Each number is 500 + 40 x the weight over its row's rms, rounded and kept within 0 to 999. Layers, rows and columns count from 0. Numbers have three digits each. The size before them is the row's rms in percent of the matrix's.

# up: layer 3 MLP up, 256x64, rms 0.15, rows 152-171, columns 0-63
# down: layer 3 MLP down (transposed), 256x64, rms 0.105, rows 152-171, columns 0-63
up152 091:495534413496484515456439474508491544446527514427396497483530533513489604494499510515502545497537434527536556534515526471521434458479470509511524532491527566486494512492429450520457538528585475
down152 089:471428523491490536599444538445477511482536500559470445503490585545572476524516462470452494504472506571560441530522498500556490478502429544532512528489495506496545445472425468451524438489507514
up153 094:530480423512536550515533541536502496429521440529405519466448472577420549548493483531480559519470463534467540489526567440516525485473504476435477469466505462521536529462462541504507510579477523
down153 109:519551469587505618418494498465532410560487443504500551491436521508482525486431495505487511456488468517482548515516577508450482509515514506508506549468471430435462506518433500490555512486514495
up154 072:568546506515513499502454457534468507470546485500439520384444488475505589484531505544500553485542487526526535523489504479561431532467501503553470463482518507436436512536435397484484469473528517
down154 079:519434521475539475521467522435414542479549520519525529460550500537567513510457453509500483457445487448497516543559537589470548467561481547439427506523516496532463460505443463438510497522505554
up155 011:479460494523533440472478562480536562494522506536514497527535521486483567572477466594531519541500462583473453534493521525519538457507540527485502485518463443436477504557525497477522487412602556
down155 006:520544405473464476479504521509518498481503555549492555518387516534483442478535528398531441450542566462508484490541472483461471490513485468503502492504518540562527500445456533551470543516418477
up156 084:496504438570546522484489523477545507547522458451462543463477608486510541507547497500425473526470477527502485527464489495506420478558508570488510459518584561385504513523479436528483504499501500
down156 102:462497456454481571504542481521445562500475524531492496503485457503475527439479471509471464434564467517445571509458470549494588530557492488514583575531469496465450472483589491471540556483482512
up157 095:534566456506662515456460571546507530500521521465456546425492490504426521476493508531470505519558478522506525447475514480547503489514459517507537522485443529522441538500486471444449511522558498
down157 101:507649481496515519506472456526479482429491491494441463530462487524471551486435486525543521513510518497481502478431487456572491487460464489475575573484572463438547536501485502473541524530447537
up158 115:551538506535522524467474465527449533477548506522492517469553446481473503535566424581415476433481430478513490506501445513561548414517472511457492560463477475529539459505529506528424506493474553
down158 146:475489479488455492464485493485583494543499539497517497456501555478534462511513451489449446488526487457538542526570536502534468430507522557548579544414457524403544524501522496545409534489480462
up159 109:548516477490538449488513520583536520526502500494410524470468554502493530453571563503535515471519525511513500455393520432483486417492486499529574459458444518472418514542559459478517484497496473
down159 113:470528444558432454506507492534559571498460591547470518508487530456479568490549472491442473447522483488480482503617488505505495506487478480415517466479509525509532480553469452533491591482463480
up160 093:530537388528524558491492487542511495442513498542385474531502471464392490525485524439447474489538457477593501540483465474498558524475481549520478502479472518548531491528488510454499512485571512
down160 095:450574458522474556456508465488454540451575449591466501510501489500476480499530514394530541518468524492517501531548515499494515461430505486422494518455584502513511462470530535413505542490527543
up161 101:519561472524587370526470514459519519494472481533512534506502464489467482460519522496490534444497453457528499549527530470555406495482438544446520512511467585463540536521485503459488573453481527
down161 102:484562454540453472475445522521568545478586543481504576441520452488448505546524521490475477508434437443526480514551557486537466520485484540512470468449438565498530548517449483449508477498540555
up162 094:488538519494521525361521500529496491430480550492475465449442522479493522492523484498506580536535465507464564464544571517563468475481451523461518473403506506522450508519526516507516458501552421
down162 098:504570527504418478528503524445476447516505470465537453490511516556540395494537501508513444440502500483483461475497462528451454567548507475631517468528509547468557435519480505526542492486483519
up163 108:568562465514504456508479478560534505390441442487531548535461428545523558465492513551446546469485500518556480496491532481559506483539477502450553441487543532479518443548519538474491489476512426
down163 113:522512538466469440499507528510536534509506527438499484575472455503451572518476488511540510512496558568485494434427538485591499459464486479507483430575511480552526421463471477553483577450492520
up164 109:500529455571479479478522551435537511488507439391483461490548553529512550517525497492528469526527490506522514472479439482433435439539479548535564514506561584485501468522477478448409499490479521
down164 113:460543495416503483554488505507372493526460559587505523509529548495505472480456452455500548528486541467518527536489482496512488553532539384511498550496580485423504528479479495503512523497455501
up165 101:578504502482589508517468574581516549493463493514422487421510468466501482484535512474478522493463481522469553501455516467453474477519511479505483506496448582507408564536569497505502429503561533
down165 096:517510445481458473495481501531479399514467511542500571507537552475443446536491481506457478440546551549478571495502587526469528473497511505519543515494519521441506510485551539510449595469410457
up166 102:476551511463489506403506510529471490457503558483451459433422513482527548548501484519538563490500472554505502452520535509515519477476483517503520528372526450485505523457536522545513457611519450
down166 106:494530488518471557503459436439560450538508471536479477491508495537404547526517479481493425466489532496469416500486485557508605540503499463559546455516458479470504431485421502548531477538529488
up167 113:535545447484524505491518497485504556408499419482548470490560515558507516515562468462457488446503466484515497503575482454503480449504405540472548418531591453569526497518524495469466480490502477
down167 101:529535502588554484573461494490469481450498516433518439531538439480395426520536542483483493521428526502511502496493539535460523507478432551520508528446459534539480572571528466512529503512523473
up168 090:568567482486582546437504546519474621459481491449501476473480496492428507481474499499476498495551480499546555424463505487477480494475458503477541493471505508440477571545435489471478507514593472
down168 081:527578539477525563571461415505477486433456569533444476560520481529516513524455490448512487508519468511537494459487569515494540507520448485497553459529432547473532514515505415426496525441521523
up169 060:514480485451555532471485547481456504494529523488511505448462534542504592554500454529492483535496469556564518462505503535505491447576500482461596480482513522522452515563484436570499410447536437
down169 055:471539525494459465548492426597576561452479510546498492574504478531437457533495454519475531491507544449562540479490512488483510464440500499543424503494526490552581429459488536486486550485472478
up170 118:560579474501525436470477525464503529442530501471548479479498488537526514458510558538495516455515423461541489526538553446534486521436446551470601478474508582487442500539505482423491509533461465
down170 116:443545411523503490492477482469570534485545544471458503519498444526507506528466525447429484566488509486560516481506472483546561416477440526516533513475476559449531530546453505536551570501439562
up171 116:578544474569593533510464472551553587535491503498457456469465483481510489419499460513475497428543541515524487552496463411538483472488478474505540510499468447534435543503549510442489478469467501
down171 130:464498568483455475434421555529480493481546419543499475532494459531480414508483489559451522548455534568514488469463509422520523554525516482519541501519525525560565519542521505485494431515447450